config.toml
num_hidden_layers = 16
hidden_size = 160
num_attention_heads = 5
num_key_value_heads = 5
head_dim = 32
intermediate_size = 512
vocab_size = 8081
hidden_act = "swiglu"
norm = "rmsnorm"
norm_place = "out"
norm_eps = 1e-05
positions = "rope"
rope_theta = 10000.0
rope_fraction = 1.0
qk_norm = true
attn_scale = 0.247
bias = "none"
tie_word_embeddings = "early"
parallel_block = false
extras = ["local attention windows", "value embeddings", "short convolutions"]
init = "normal"
init_std_qkv = 0.0506
init_std_o = 0.00895
init_std_up = 0.0506
init_std_down = 0.00895
optimizer = "muon"
learning_rate = 0.00941
lr_mult_o = 1.5
lr_mult_down = 2.0
beta1 = 0.93
lr_head = 0.00393
warmup_steps = 29
schedule = "wsd"
decay_fraction = 0.822
decay_shape = "sqrt"
final_lr_fraction = 0.0
batch_tokens = [8192, 16384, 24576]
max_seq_len = 1024
doc_mask = true
train_tokens = 146400000
max_steps = 9360
dataset = "wikipedia_en"
Each number is 128 + 24 x the weight over its row's rms, rounded and kept within 0 to 255. Layers, rows and columns count from 0. Numbers have three digits each. The size before them is the row's rms in percent of the matrix's.

# down: layer 4 MLP down (transposed), 512x160, rms 0.141, rows 298-352, columns 0-79
# gate: layer 4 MLP gate, 512x160, rms 0.255, rows 299-352, columns 0-79
# up: layer 4 MLP up, 512x160, rms 0.238, rows 299-352, columns 0-79
down298 110:123116111143135153101145122134122140144128134133131114088149155129119128183119127119136183121141122096126117175098123183106186105099105148137121162134132111101148182113117130128129137109125114101163135126128102113117115071137121164133107132
gate299 131:148098157150124094126108097115143138188123139145112149135157093116114137123162113114115140160143120145109098151091135128137141140124088091112128151176137114096143155147130096136142127179158120136087147129091126098121079120142133097126140155
up299 130:160168100132098091092137110142123141130124093156143134124167137128130135119134109077100159099133109129161120107142093125109119143117134144142073171121119151115143112107110134136110141129153077120204146139106169167137126146104135118140106115
down299 113:156135154117139127104087153093111150151111163145175128112121140108115143162165160105104118135092128128104139129059107136112137140130157136127081105097123117087117086112126139164113111155154128135123114134141122079143096141085105188135140158
gate300 121:129140118138143159145140142114149140142163125122126111154156138137102135142152117088125132172102102131113126146110145160123092156132178118131158155112117095162115083179167095094141120119129160142114146100172091143137100094137103119164138132
up300 106:118137075128144126108153159124124131098147120133091115101165130156150150112116132147108144059143152180142129094130107110165155171122143127154101146089112114065124123135084142156150123147110103107171144131107160146121139113105161100112149167
down300 109:119113114130108121128120154122096109120122191117133157109172122125129102181125100087140179189103103144165146143101123120127139109142104133135112113141134084137143141130141144141164127147141110158130162138149119099088116106094134111133139136
gate301 131:169132072145122122121125118133119118144130130157129110121139139105150135106138132067064151152118181063109155122139095144103118132098141124156111159110135139132118151106113114129094138113100115141081188169133104157128129095116091123103145091
up301 117:163137100122092081139093103094154091088108151126135121119141159127139157144118109128119146138119093138090130132127153106134091140136133120153119148124133123141143136085119139126105195114074163134136143187169105154127111105097096139155144108
down301 128:125129164155126112096136111129151098131133120139081118169111135130140133092139144114091140132140106137110160130162174072143111153157169140119147132123114119169148140114089144102075133134105093144138114142139122160084175094124116112127122121
gate302 067:080064129108154149111115154139154151122133102153124137118113062104151143122117097129129126138167094101128069110145117096142114143120110141119144133131134084088128167126066127076135128133132082150123173137105118117135116179138138139133122129
up302 060:137165098161125127140144114111130121123136108105151122172128190147109130110168163136126134160114177175112160152107142149113100097134150131148077119125097138119141087094137130155159126121129166127130117111137132155100119097124073118137127175
down302 075:143136129143141162177100153114128121143139105076106145106136131141150148148144101158126120129141086149128120153117131191141134129137112134125127118125129139136129127147103165152135146082107066139127150157109090106148136140100110088109127142
gate303 113:166122159165097143103093143121145122145103125119097155129130115137122106122166099133091138145123131140143154125108130124116122144104094126180113121174139174135154130107111100168159117139160120124098126115131137132109129158101109119128136121
up303 117:073127169128141116114120128136201098145143171099087114124156114120120110145130156143166092123129123152131065107145130146128158127152078178126158096127119105148135131128128097079111137112091119146098121118130139118122144167091152120113120128
down303 106:087144157158123162090183165124135160130137126144149147168142123177143101152148133137120124121122078124113128143131119110094141136132113159143132102142105123079109129137159130126130152101185134120104185162106137140150105088147128146142123148
gate304 124:105082150110118147120136143110135099111107107140148165083118114098108112108116132132120148125116125131114091107137128113119110116107108205154123112155154142138122109130152077118163107127089111153102125156138137082124149107089173119113141137
up304 121:119140093164114100099129067141134081101113155091126158120144122139136123180127148105120141120148137108112128131178132141146132161172094106122135090097129131144106112123105120135078138130142167145089109142143102096106155128126095178080109129
down304 118:098090114151118142156083171150139179150144088109152145111117120127108141121138139144115164101117128099128105133125111079119113097128141132172095121162121159079130120126131144156173112108152141140105157148154094135117073109137137161111098091
gate305 117:090165095146120132105112126084107071149111090154118127121114116156154133146113152164140129130116142124133142103144123119160121113130109131144125118112148167085141116123126118194122138155126156166096117154140142159127123126087132106152082154
up305 132:115136094099138164157114187155142113110174136146144116119118140122136149140091158106126169116171135165106105125158132148095131138099154164135134086135106150100150127146196071098122158113155149120090142106168135115158176131147139124152133159
down305 117:138124101140123123104141127144088181116101110122149120115148164177094126132159134137135157114172136146114121134106108121135101107118114138144161139132102145131094081122113139113105120114090092127097136134138122128155124136090126137134140129
gate306 076:148113150149152152110126145133141135121152149136126099161164144140189116093155101132095163139130085097127096134116094078141115148147111110117101135108157149170097191142106115099198108123120177174102147165119135172136136119112119122108110119
up306 072:128128158152192181140130127137127133126139148111126082149118160142124129090128159104098100140100082125136140097114111114130154136146152098137151128082126113137112130135142099097103116119121137151135110134161145152175121154110135132135071138
down306 080:089118147122138135116161116133162116148095167132120160111139121132130152140093110059140131140163141159116161136131130128130096160098164147087138126137151120120173113142169144114096105114130114155148111124133119081135120184100169152141168135
gate307 019:147141151133126144110144100143151118095099096126104168124104155140141128138107177135138111111127089138131163133144125121118113102141141125129115184107109137120124089147108080194148146174109128112174058097126098161125117121182097130117149125
up307 019:117129098163122114186174129121161138129100152160113108123140136102145159095123171141135118142154163152127098119132117152135106129113129164137149117114153135135160115138145131097142125100108146111077115131161129119130103130145108106143121172
down307 018:162121151131093118137128107108154092170136143153118167137142125108145138113108095170104119131114107116120141127131160151148134152160094134146133135139136114154164135175107126133093119113134099135185125117108141132142126077206130119148135126
gate308 130:110110109136158137088146139124149084099143142163123125132117138109136155144118090138146187154154111191127124098137140124135168121104137164086135164138121097147144179090103076120109116161132079058130106118123155136129149122123132123126153081
up308 125:144103192114126119184107127114108132174155105141129120129145146135169144131151143116114106127082114088152156123102154140134123141119104090130105132138103112120159082136089163179150117162107130147085105140164132115146136146117101116125137135
down308 128:062105117112108143131090163131102080124095108139156128099133163151112131097134121161137101121098145117125144106099125160158154159144143082125124101144120106097129116170107080124136128089150140081137101132157140130143090079114151136119126096
gate309 063:128166121120098138106130125143115145116130126136167156161122077139092136156097147124141096185128136104123093133068147136119138137191134104149109139145115124143126145143114139174147132133095136138128135124169084129146152117134152105154143134
up309 058:123122103130085088171139181086142124117142112134101112100127130130133109085166120123106133094133134170148141191171128102115113144110150153125130112100154092090105137128151139123157128142127124138130147168092161116120103097165087137118137126
down309 070:146163100151149110095121148174139131093095118135174190107162115134130136125126127137146063139160140128112165098147119098110134090098144143136159153141124141103121156124111123121166155107103165143131128100123117112139124113122101101186122132
gate310 018:150119127107126126095128129139138141147170076129124122121114069113129148089107186156122127146153119151150120121132083116120136147131087160114159131150113143137125149143197145126112114108155111098165132090131134105105108138111155086090145156
up310 020:102127163163068118105143142111113137128118146115076160107146117125121132118143137094142112109094128130107103169148130114135180095113099175098144157155124166165115101094156148133133094135117110152165129126103136138112114126116075140094118104
down310 017:133123105136147127149126090122126110099101138161098147180124091077125216136115117137117114133128133191159093104145131135154139134134112145114153181141117119150158120119129124116117120110130118105141143145119126129166143102141153145162129115
gate311 112:167116137107086127116129146132124202101144127134122102120108131152088107107110115133098115124106178125122147131132098129139126156123122140122130130144107132116131165144175099124104069088099136122146169073115109121117170096143073183158132145
up311 102:105096122136162126160113125106146106152091144088161142144138167100137139151136127148131136103171125106155129139148115092129125112075074139162133162145138120164098097088124139089137172085129112123174145129098101161161123165123143104139113112
down311 132:146140097123133155127124128120109122077165127141161157119127109137130124139120120129141130131137188091135165150113128119136154158128149128129158126147126156097155123168104142110176137086133098181160118098109116097138085118074107120134155117
gate312 034:187175141101121142130101131101099153123091134096156138167124075124110123123101139081132136093111129128123139138133121157124119111156175127120134123157129127142136153131128149139171164141166138101124160106148118204149131148115120100132123097
up312 034:118130121146155117152113166129128120091121141127131162107126147157164118130144128062140151165110160067109132102103068084147166149153133139147115141149090146180139153178113123125170116115141136135112144140132133150133105119135120139140106140
down312 034:160133140133106131159119140126106151103141146139153116138145150150114114114164116080139156134095118137143145094143108130131134139138168154159155125138133130151119149111141124146143135119155172131130130116179097150087170126142113102131180110
gate313 035:098128131148151143104122145156080127140147139135105098139148149066137095109128104088135117145113086108122124139169122127143153139121148090075134130176135148109143119143136171159128094075126142114139149124179117134109159103130133146098113107
up313 035:153130131121108129145135092113197119110115122139163116117112082171123129152083144176129120103114166173142117108098159123141123099139102161153118120108132105109140147136106118109106159157134128125124119146092137121156110160127116115146168123
down313 038:110123061103151145133144160123147139145145130132089088128107138086138099130115092158142112133117120090155117142135114100122132122122121113079138154109157110132109119125108105137074114165141124065129148188107127121110144114123078092156161117
gate314 068:157159187092077155131134112116119162120113185163106110094153134142135137122123144116138130145132131125135162146170137113123083140127107114122145149115156127160083132120117119124143156115169171091137115096089127105162124154108162086167132122
up314 071:122107150120122137105127148112131138179098136136171138122103129148115158121043128170114129097149119137145158146114177119137134166152113085132131104117089148138141121083091113137157121117133139116101125138134149111101146125113146152128106120
down314 074:145128144169127094120142136106135147141145102155163104145109152110143184135145110126129122132111088109103095164153145122120088123147110108120107113105112112153173127135135133106077096125121154159117158118129080073121116165096123107101197156
gate315 021:119127152122203140128134126089149141102118144137144101181137120175122152091132101125142135143152166128141147165111141128102171151112114105128106124144122148157131115125091151145056132147152133146136149105107147125092116082143104147152139145
up315 021:145106139136142136105134149129117137150138119092119161135157139132141096160121151140095100107101111117143136133100124219163146118133113104167133079116147116110119150127108151172148090085108113136074137154128120157157139135104148168158130128
down315 021:056098108129178146151147110115118151137125124161108155152194101183151153121107140122133100134143152149170126122136130124095139154154142134130137151146100125137112121122099109121132112121100100123147141118073129217137121117100102108152109136
gate316 104:133123134118131130111124107125108135126089118177113133147134175133081156104162102162110142118092149128139155115136190118144161147135135127139111168102106154133105115154114094125128106156134134116106103137167147119098147102123113137096108098
up316 102:104158143115109117086123158153100095158132097132123085118124134123139140132136150143129121092120106088117171131129173137178138112134139133153121069134107098163082114134135111128115167131124130130104177135177118175152121091131176109132149147
down316 104:169111136141133135162117114126125130106160121090144169181122113163147134164107118135148136154141123123125103143148158088132102120123139120116123111158091127121122124093111156161111082123154159134096090120121128117074119144158138089109120127
gate317 116:155101093138132115162131138132149113141128130197141126119108122123143096087119120142131073142145108178121141125110082107074160142118128138149116137119169144133145123145102126100135168144165105128108178147148127129146138123110176141138097117
up317 105:146119148126099167152113112137125125144111159135124089142138154117134110178153124168121139148137159114150131124165131152106100132136072179136145127125130085113120108121148097120106159113117114117086112117157165080128156146095132122162109108
down317 111:119127109135126138138108126161121111174120134133132068152126129111127111146158100137134153142127140164095140124115144113129134163129137158197113122125106095110145126140135136165154148133096109134098145115150147128116126109133113114123183056
gate318 125:134109144127113167080131114159147142130141104145174122115121134137092129081160069143120162137095114138134114148122128129120150138141126141163156128126126157109152098119089139153116125122108163143105136119110128087134103103167093122139135130
up318 142:141131101114139087134075152098110133141096157071155130140113111132120096167089125131152132130137119146154116131108114142139141129121132127142102138127141137104104157140178116154079142095092100126161110139159119123133120150126104060123109113
down318 121:120119105165145156148087119148157154150145129128135147103168144117137143147116137145136130136095093115136161153094147116131122106138145150104163108136113101105124102113134103128160094134145174117105131104144143129120115140114122144126151115
gate319 093:133113136134146164130129141106105095106191129185115141102122143088094144113085186125160134143139143131161126089169170085129129136124135128145148159115107140135116162142127113084107105097149142120106129112147141145108147137126136095132134131
up319 095:165091117157108126139115145117155107088144162185112145078107145114142113162105162162146114122120200152157154127156173093137130141099123161141146082121121124153127122119132119083171114121135129131146126135101158142145168145140155069114130097
down319 092:041123127159104112135120107148150160103115127110115101140115111117122133143070105150061094160156131112121137105105122137116156097146108108113111144117132087113132137139146153164063129127123109131141135105117088104116134065143166107119137152
gate320 128:132147105127118111149135134190170155179152134147121140112104133115144147085129101152140138168130107115132151133150107160136152079076096144127098090119169132134135117060130140125129102171167139145122143143133104157137126110184128114167124131
up320 145:153118102141164134130150110070104117152131134124181138146140182110129136126137090128122098135114173143134100110086104107117144153131129146165106130121063134136110154104156140178114139155107129104159107122113142130124151142140110116126101100
down320 113:110177120123109077106106120119172109127082147111129122143082116114165129125123102118085163118128118127108108123143156133165136112116126145141131156132121122116142107148150103113127096160153142144152056116133114125160109130099107124143132090
gate321 117:111161138114132133129135131158112144112099094159109114112143133118131088107102103121146140175172110092114149126156147117135165109094159106128090128101139131087118159108143145114120145131116139155127126199089101151100142150093110123105121141
up321 112:084118122111169151180112125111109091099133126125123103156160125102138107101173108153125122086137158134096154119169077144145087138091134122172104150134108143121146139132111112086132132112145147134139147128102158190096131143109114106130093146
down321 138:148149081121115134149141139114141067136137096123119139137138099124130141113115104124133121134153128119103132143130190130137107107072173116114091136102096125133116102155141125064152158090127131168069125089124154118149139146110113107097173107
gate322 090:122110088127137149110139151139129140109108115115133142118108172137106119157125136139124087134147138117118136059136154143158138102155120133113095135124096159081112156168115111131114121164128095092109116160118138093141149157129108140113129162
up322 085:105134149148149135146169125146114116110092149103138088092085109096124134148123139097155111137127117133148116089133152116145119166161151117094133127112134122104111153141135092195120134123108080107112128128155138128121137154128120103164116137
down322 095:149153097089141135142110115104128104125159119111163116151142092137083108107130093112150126099101088156107139115161096143120099169098121118159149117108078073158117106144122148093107118105156147113144134168159123125140107087122100093110109093
gate323 089:171139139129127129162130138103154160129148122138074120152153119135151100112094180111161109131153094122117142127118088163174130100146156094086094136116157110146118139140137158122140157158103132148139150122099125127129108157099116126170129115
up323 075:124125133110126120165120123112134148115155120123111113113154134187134136113091131137151088094139109131123108083117102154157155149164158106126111141077096123129131134182135146099140149137132109146128180114146088141154112132095092137151103158
down323 092:082098172102159141110128148077107135147176145131136092153116104128122096146092147104165121129143141171106158092111102105152115150155127132108128139137122095115112192133127174165113151128120161156135145133156139158147148088074098143153148116
gate324 147:156165113171132140128157146150102129136105134131125137137132138100158103158183146160159110156127138121107148134137145128133100117094103074114142099096155167119125133147151034112104124108137151150104153114123095129156122115171100112176106131
up324 139:112094088154117105124117137102181150155125138082151119117106171119172138112143123122166103101115127139123134121149103117137130156132132107152143116122173124130140144138077184122133092156112116142173128129101158160138139109092130123151098089
down324 129:143152115145084128116152149156126133106121127089102090117079094100203136171158107140166147139123150109112089104144160125110119080078125094142126161153136125093107153134121074135123107141189125122109120133129103116091166107152161158087122117
gate325 024:156124129102130168130153089151127130121136127158137157142140147141187130139144088153101095129113123100116124117113135116131145117105133120114149110062111144127127077119084130105178091103139135132150142130088104155131154135159115092134081149
up325 024:126150090123116145132107181106151190183132086152123112166125163127135120105155136124120132098178158120117115163124115090136126143139089127105115148119105102147151132127088118146161124129178126144148115162136170107148116132155072111137108172
down325 024:114182140139148134145156101103194140107150101119124142148151133118153115103112139145125097144130099169139130127132102144084095156127122188130090140133091122096105104107110121125142102121126168098120133182114113140153129130145155130145140113
gate326 096:117094171172130114127135073129133134096101163142128148142099116141121070134162155105133151123085115092111121142148119103115124134129144147123113078171177136100085074127145097075104159152130143091074102110099121132154144119120145115132101082
up326 097:120103117086094125135107095109130133135130075162132133109095124130131119136147116123144117127066133131151116126120148105152132133109145125103105126102152116123137113138141126121103133180128136110113090089084153176138142118102130142112160115
down326 096:117131114115122094116132132138100121118097120155162082144098153122114136141161074101118143164126150144149158143108096138194164122156096085152102154090108116107165166110161110130169112116116167146131138164158127130138119145112121130158151143
gate327 028:133082154083112161110115115165104151140071109133132195141127118110108096124140184113119150117160113152165138136110104082140148134111144147136133152150144152134133126148116100079070064074130161125136109140124093154128114149148150098117108144
up327 028:158167125149156067145163123091151124123125124150140110109140103122152147138108126156168083137142137177075128105132140150133156140158118110149131131100104114134191117112128108141138169152131126150117157154139174132146106124128117122105106102
down327 032:096134105144108126140151101108077127098143132071083147146116176136163106165107132165150150125154146132133159102103131145123145103129129137151125151115156116135152166121154129103117083132113134148105134152129127139118115156166148133130130101
gate328 080:152168114108144171125097119144117152072123097121128104127119080135108105149111133091084114125125088103096131111165158124115147090123095151141154112113133112100129126170118118127095103147126160137142150162121158154190102125159067124124145134
up328 085:114145105141106118106123085116127161161126119129119126141096101072088069113103132123124107159121081123153120113140168067127087101099058115147176145149161086140163128127093089126106114158126155094127117156113130103170115161138102121117161108
down328 086:187099135088160111090111120114117139150120129104128118115103130107100136145152181104110174083116113123158146135110125140110135135084130166138175137121131150136146115109146119114130116100137112097133123082163130106137145130123142122131150145
gate329 110:147144105140095120124142143124126099152115132178126091107127125157146133110135091156137110165155111142111105124080106141112089088155160132124165135137157066118108105113154103160085129135133122156130132115161165136100142105161145123152124111
up329 112:106137124151156139143125121157188135137155155095122106156127177119117127159104125116110115099041122133118087120154118139155145106122142110111086117141153139128113149150118125118151082120089104098166091120150131132081125132120123161118155150
down329 107:150126163123117134110133166139118134121082141067122132138138122121170117137180147118125152129143139117142133139150120120124164160146138127156131136159124176125123165109167098144098163127144126104133109154129103131125120128154113112116191130
gate330 109:167111118144159122128107137161122073151149141140131131147134175114120106159147120121128130160079139151115107095139113161141094137154161158121125160150196128146080162149137095122141132155130126101147127126134107125136140135173152148132113150
up330 108:136109102130124084126123141131132128123135123159104175168120150132117081147146115101189153111104122134125124167161152117103146088138095128140126112129127127130110135184133076101150132127169129106133101100107083125097116088170114123125128131
down330 108:140148132105170124113099116145114114152092148128117096120131087146134135126143157138154125117137172142105131137125111113100092125142134146146113057103136186091143115128150114148144095194104108153111138124141117152101105137151095130118110152
gate331 098:111133147121126155125102147136138091153163157132130146095171085146143116120109134191120090122140133127116147110114139107097118109137158122135126050120089153104103124140123102079151135130139123123178120117123095135073121137125058193156161117
up331 095:117135131108114117154182071111144167135103137111151142131095175138135132124132095092153143144103132160142157126122103144190115175131063101107135175103130107105162145124166143166112111093128082156088134140148165084127116078136187090079112144
down331 101:104144075082124103098172092091130103154096197109150148108120157092127134113105086138147110140134123121160116139138086134106130130122123160156083188136112124128158164145111125134086126145112117130135115103156096121119127110105133113124137175
gate332 036:149105123106143152130127096155090111111116106127139093101135100136102127136083124118118134104145134143124142137156128176108156110130114108149113130129107124140166102111104148121160190143102152136117155115128131161126131104103155163149108106
up332 036:114186140098115112095191151151136128143142153140109140106148145145115129174103164131099104099100108128106088106187170093125169160090116156131153131112149160134161152136136123123120092147144124121149107138117155148113144143149091163140125186
down332 039:130098080145126069130108129121163098129119175137115121168147146097105151120111090115139130115110154128130139099081145147147148140129113126125138140101154154102087105128145155189103141090180071113095138152158156164105161086129130099145157107
gate333 118:140133170147178097072125132107155129144126105157103117101135152114098145118162158140128093101165093077096111108157130131135123122080081142163130142135146152162117102107089119114140092098134156137133098141158161112097135160137091134096170140
up333 118:149135115153192121173097134133110133134151091161121106163107125172125107135126132155126117142150109127135130111103147129156085134132129127171107097113123095081134154149122100079156141151121098118094113144127098113083106117138167113111144103
down333 109:134136129170093139108105144134154096104154162137089101133080178145116123101110130160119136139143165158162180141133123154127144130176142159167106117112108109120113157127134118162117106128108111139116160162156086114117161127138149102121109156
gate334 057:144121127085107100125150124116145098131168103110152102125142148163113158085081108158161117103139143100122136125165120122131139112110151156127153143142120162173134121121101119121098086133107129112121167177167139157139122130093162104118082116
up334 059:125123130105134117123125133118186078117141124120140141128126130138140125113148104116110151094142165137137140158150104125140161103110116173104082122141122124130142151104063159108174099109107121166166172106137119125145133139133122064155137125
down334 064:130115110131090114118109098155049069131166132128170135110128122100154110132167120116102145118120139154146102150161113135132142138118170133136160116133128106143148113135178128115132169154164108137134118118172121101140147119109124150097139171
gate335 141:116077143132110117111156159124136100123161133159106141128109145111138117149149165106134148149099149088059106146131105121173108106127156142140164123195154090100134154132133115149163154112156118135162155110131129127119116124126138162098147096
up335 128:123133134078103134116144111142120138121187122124119137162105108120126140150128118104171198133133071103083133131124111153148103123132105113112113119156139142142084107177123143134091106112085130099110110107126096136128118154150130137137138145
down335 124:141123133134136113115147137097133116109105129041146121077152089135116160118128148119070143132116134146150110127109162114153134160151140129069120078115140131118130107101117113121118111155118098101133123140120099124101142151089078153110134141
gate336 099:088128119109160117093136088151126165121150096155138144141085098115173110149144186119148141106143169149159142188168118146121125117129068119134136119139136130161109079131127091098095096151135114126142157108113107113114097133128137124174111141
up336 100:101139145126134126147106126102138130121129135146155106122089122132131102163140145148126105143094099093105116140100071133137106146180143089130132118160132120122095171088124138175138134154102121135135115125166119129100102106111140113127158139
down336 103:127102115092109122102093159123123089141133133159155099168150120144121155135144173122121137145076105122133080160111106120151106129102110155147101170167127133129097096172120155140072116129101128119122152097160115167116101111189123128115129116
gate337 116:121158084122113125150133118095117130156147159087143106127121145108116124116109122169147158152107084128152124141136129152155093144133125120161151121157122137161099123168147127136105116188131166107116160158153156126118076100104162160114115139
up337 120:081113108124109173154119109124088107123161109124147129119133120093141149131110108142142157127093121129141157131108144146132141144131131138138119158146145094115109113148130139088151127177110166097116161081130119133122095146137164142090081141
down337 108:131107076116139096091130100143159107104100114097122131152147139114090102148137110102113124106137112162129143107145118113129117166138095128193139108113136131150159135080133134153138143130146134123121151129123151173099092138140090107152121135
gate338 117:187118134141091120122128139164110108101126085122161112130151112126153139124133127148151088127126127110108194144063136161124104176139125114127140157151118174180114136134110098164118096147158153123119140145131110127108138085118104084114135134
up338 122:136122119145160117103144116092171104125118141178161123137120175129143123165118138108192130125103150145158119149145123083101147178128142146165113181119115129107119140124119137147142130122138120092123098133135152108113093080115075111135121084
down338 119:122129126132082153166146153154150129121075124167124146103150153087118135152138171095109105114104122186160143123107140096133124146093135100118148113133115150126147184123109115171132156131161095105118165066117117095120160097099138121060133115
gate339 136:108084149135127146132118133133150139164099174096149176127124106158136140142101129147148128167145153148107145132113180114125177158130083156137126120140138128135103113101153100126127119154103178150129138150133135104113150116146096159095106097
up339 133:141109154114096102121160100160162117166104174114162140148142127126093114149152164144122134154113135106080120114126130118099135130120108136123100104177132156126122139108158116132141092177126128168086167137107185105126109111142140109117129119
down339 109:133179109151105143152127076131127146152169112129140108172175173101147103125138129140160104170132142121174191124146125111141094132108131148120152087121110122132118154111141136121111124118136104139089102142121141150125110114117115140127130129
gate340 120:171151141128148103121143139113136106072146112115157109131125128159136115141102191120133135144149135148076066146096111109137131138061100128135140144137099130120131177092152154146129132135118168141127100099113143125140164150160135097111090139
up340 123:122160081113114136104130126138105131117143142106114110149152159127148073164127138110118134127146114091127137155127121165104150125178101138142111105138147128152176092147120192167106169150090140104163152114123107107137110116095120090151090126
down340 120:158111117108106157084101122112145143132092159085076149127126124143120163117104138126105103134091167134159080091098143134139117082144082091095098117105164142100114130130129122100089099138104117146141145102140148111133150119152134189173102120
gate341 099:148121102104120108117156131123150111135097131146152114140113116118142123113112106133137100122132144147118129088127109162183177123127070131135114133093156067139128099098122123137152129105125097139101110076132101090125142158134114144136175145
up341 099:073143137122125135122106169106109168145148130102088112118145178128112127102151120140115126139137129141059100142098106114168093146132182158089069112135102138125143116161167124117121126163152160090142141174123141110123128153138102105129127111
down341 107:128096153135127083088111170067127139154091133104140071120148135133114143105113161131132135147105130159141134143128091144124076126093131117076109124151138159116101140152137126150107100116176152125108152131132170171122154141111142130138132124
gate342 105:103110102127110086093113080113131158144143118136167158164133131157156107131119160182157152094150134143141094124142134107110150148126157062113174144095150153124151126126164150135149121091123124103141132133130167153080161129147154097139090178
up342 100:122128129125172142142109153168116084142128128118144135128116130120153157136097143095067133151150129125130133158123120137137119124119125134147143102091102075109101154097103099174137149144130113130158147111150112131092097121125078108135121138
down342 112:123106127156143170135132136140194122128127102149128129140098133085113151132078103098073126137141099117117147162114102162136129125099137146148081136136127092133121138073138132115143151162144141130168089083139125121143104166119135130156145090
gate343 095:132154135141146171088134145185185123149129135130095108088095114136137146107169115122165166133102114102119139093135146141123133138144147113077102166140147120113137121117085161136085127136118151176169116123140159099133120119108120093123153129
up343 098:138157112137165144076147138174176092171129133142114092141099112135126150093154092127139169162071152107140142122137147142143120134131128143088144149125114142136124122098097102160100078116137173146167139147145139092115135123146152128122163109
down343 112:135134136163157107161104131149120128149065131113134118154114091156161165106153126110100157102123120162125115111105128139118158140164119138126145114133125109162117152114144129139126158122109147122116101132103141064169134149128138115168120200
gate344 037:156143119204141101146140114118103152115144169141117124178079159163151100104167122124172110122135102102122129099125116145114105101165133142141130145113097123156085137111105108131111073101133146091101138151166157121146144088143149125131149091
up344 043:132159102135113106118193101096130145150117162149156172119056134124150096109125137124145147144172131109121137116110116093146083103141180119107147149134098121144086145072124117122115112134147142108125118140161142161141144089150192128139075101
down344 043:128123139126153098146132139141163122107156119122101151127159091110117154074090148116138111148149130115107106115085150170070137143097120128102122123115124124079149121158137133119096134130125149149156078133128153115128162167110137123170125145
gate345 120:098120094151173125136117092126110114074162162140152149138107136100133153145162120145067103112120121144088109136132151168131133174112107130190122191131093104105141129130132130119130114151099113114128160129151126158097146163109098123122144130
up345 124:105154144134164119147142123091163133086149165073124134113103126136138142117162129122168110158112124142069138116134135107126141138105114111151157126152123091107134115116095150135129153150170119123169146123136133141144136148127121116135120170
down345 120:136149170132107128150130150143118115122103145158194095141131125146158156135144113139127133084144167147120127134165135103157144101130126156173083182152154134107125140131097146137125141098118127101139148170162185122132123137109140108137119138
gate346 133:116126128124164106116123156117081091094112135178099113127161155129096133168150138152131146154089149153107109111132096099144126152103108121118161102120127120173129145132138141127129127107143138116103133098088140134107146162103150127140108134
up346 132:108127098143111133118157096118178115112126122052115106150122149147153150132132136104118120109128103142119122160142127116102145123153124142151142100112139176130140128149094151146094161135129171086164187141087121156146131099120154165145174130
down346 121:126156141158142153140152123145122156105121127137144133157139145111117120110139141119134189157134063158134143121177119138143114091109128107104090178176136084128119117149130087136095110132148108110142103091173096161130130167107088154092159099
gate347 080:126125137133162128121113151091123082167107162137103110122120130087124129121167132125090161129159154158114126130086094078102144127108150146142084108137115172132169105107136092154175161145148122114169151155107100115102151125131140123113122149
up347 088:108137112107120150113135138147110106145136148107136131110120131119131154116131151096106103131130138133099140117171162132176079155120146088141103108113121123126088093161174168074140142108117094149079121133139104188146120182105120150113108124
down347 090:117121090125085162155111090178146075128148119091138128122126128167118120089108102091140105162103142137118109149160116113146154129141133128123129122091132153100060106145133116113099122159093141112136115168123114167156101120160137122158133080
gate348 101:140150099126151124152148122105148099104115112111116152184138133133134132111128103118146128132135100124125104136167161135135104110135127095090093141100162100132100146139124116158188112155115089163144152114093117126095129116129104145150104129
up348 094:120147138151090121135146129115091158157139121127142157113155098145142134170139164144125138115143150140126156123099109129141147141169150118156153146138106120119154130125101130123134138119155156113132118108187128145153108134144113105119145080
down348 114:103169202105161129123128113110102127134142131128150123098151137125129119109111151137111144146128135145144105129129116136138149143077119146153136131109112106158097127162126152139117142139176141136076143173122161136131101128113156122128170092
gate349 122:125149107093104141101110092116126105151144148126128141105097126160144097118129110131130136118144116165117109101120152158136114113138140117125097128130149122147131085165125135078159161122156147123141136119100132123148113140119107087079142106
up349 118:079133127106142149105146111128172144098133132160147164127142148078161085127129126133160098098137154102124116108144090120122153165149124099103120147134140102158075132143122147106083143169117118116147094142131130083122133136171159101140154114
down349 111:123153109095097142115155123121136111112167066169142121116121132146101077134139120162120175152148098157128124110138110099104126067124137110126138099123113138132129066134181117102173181116163143089110123162112108098116103168105090128182133125
gate350 104:145098140109136134144125094168124145137121138093145111094112105121147146114134119091139156150100114128105109126108092135146123137130153106121097153107123133075127071103180106125123120126143085156161157176147124149125145091131191107093138100
up350 116:139109102122185142153128136142121143158125126143115106097139126112107173161133129159130126194118152161114147144126130160104139167161139117098158097175113122066120080126134109097129109119098133160116143156130128157072138094135099173134145163
down350 101:145128144109138108172175134155128169127183147128098132119147140119097133154118105144143121106142107114121104104092114126134140137134087140088137085113164104147157157146125126125143116127155125155100176099127149138156101115115110113110106144
gate351 057:122146146115133115157131119155110121139141115175141138104131157075115123066114125142164137084117117129188130092139141137136094109109128123185130154125133138171131105140128131132163146098141108087127092163094124118120104133110158112106129135
up351 059:152123157101131136106121131111117157125119123154081132108113118124134145149129144123120098115123088145141131112134146099155145112098122100080141155130138100189092092130121150169167100211172131107109116115111148119164142161139143140151111122
down351 063:098138100145130173148133126095135125151152106129086144118138097141149114160156134118113128079137139194119129157116181110136164132115088090105099133152131099120125126159119133153145096076134137126143127131151095096117116121149156155147154184
gate352 097:120088096139121145127084130105178157135128082129153156103094126120110099134125120094101143119130102152128134082098129102104114195153091143145139154115141176118146185132126104125130177091138124124118154110133105129127100138103152134148135138
up352 101:089144099166134142116105128133150145153153126172145131125156114141126147171156118158124120122173154138115175158118117073134102111125097120144134123120079180177123159088155138129144119126144101087147131116127118163120133162114148160139120130
down352 105:143094114158109125153143135116112104134110127096158123163126142130100178114125160077124105106184135145136128160132173121114110128106130123095142105083137174091166187141133106109131137096152116139126134150106126077148152134136114123143145151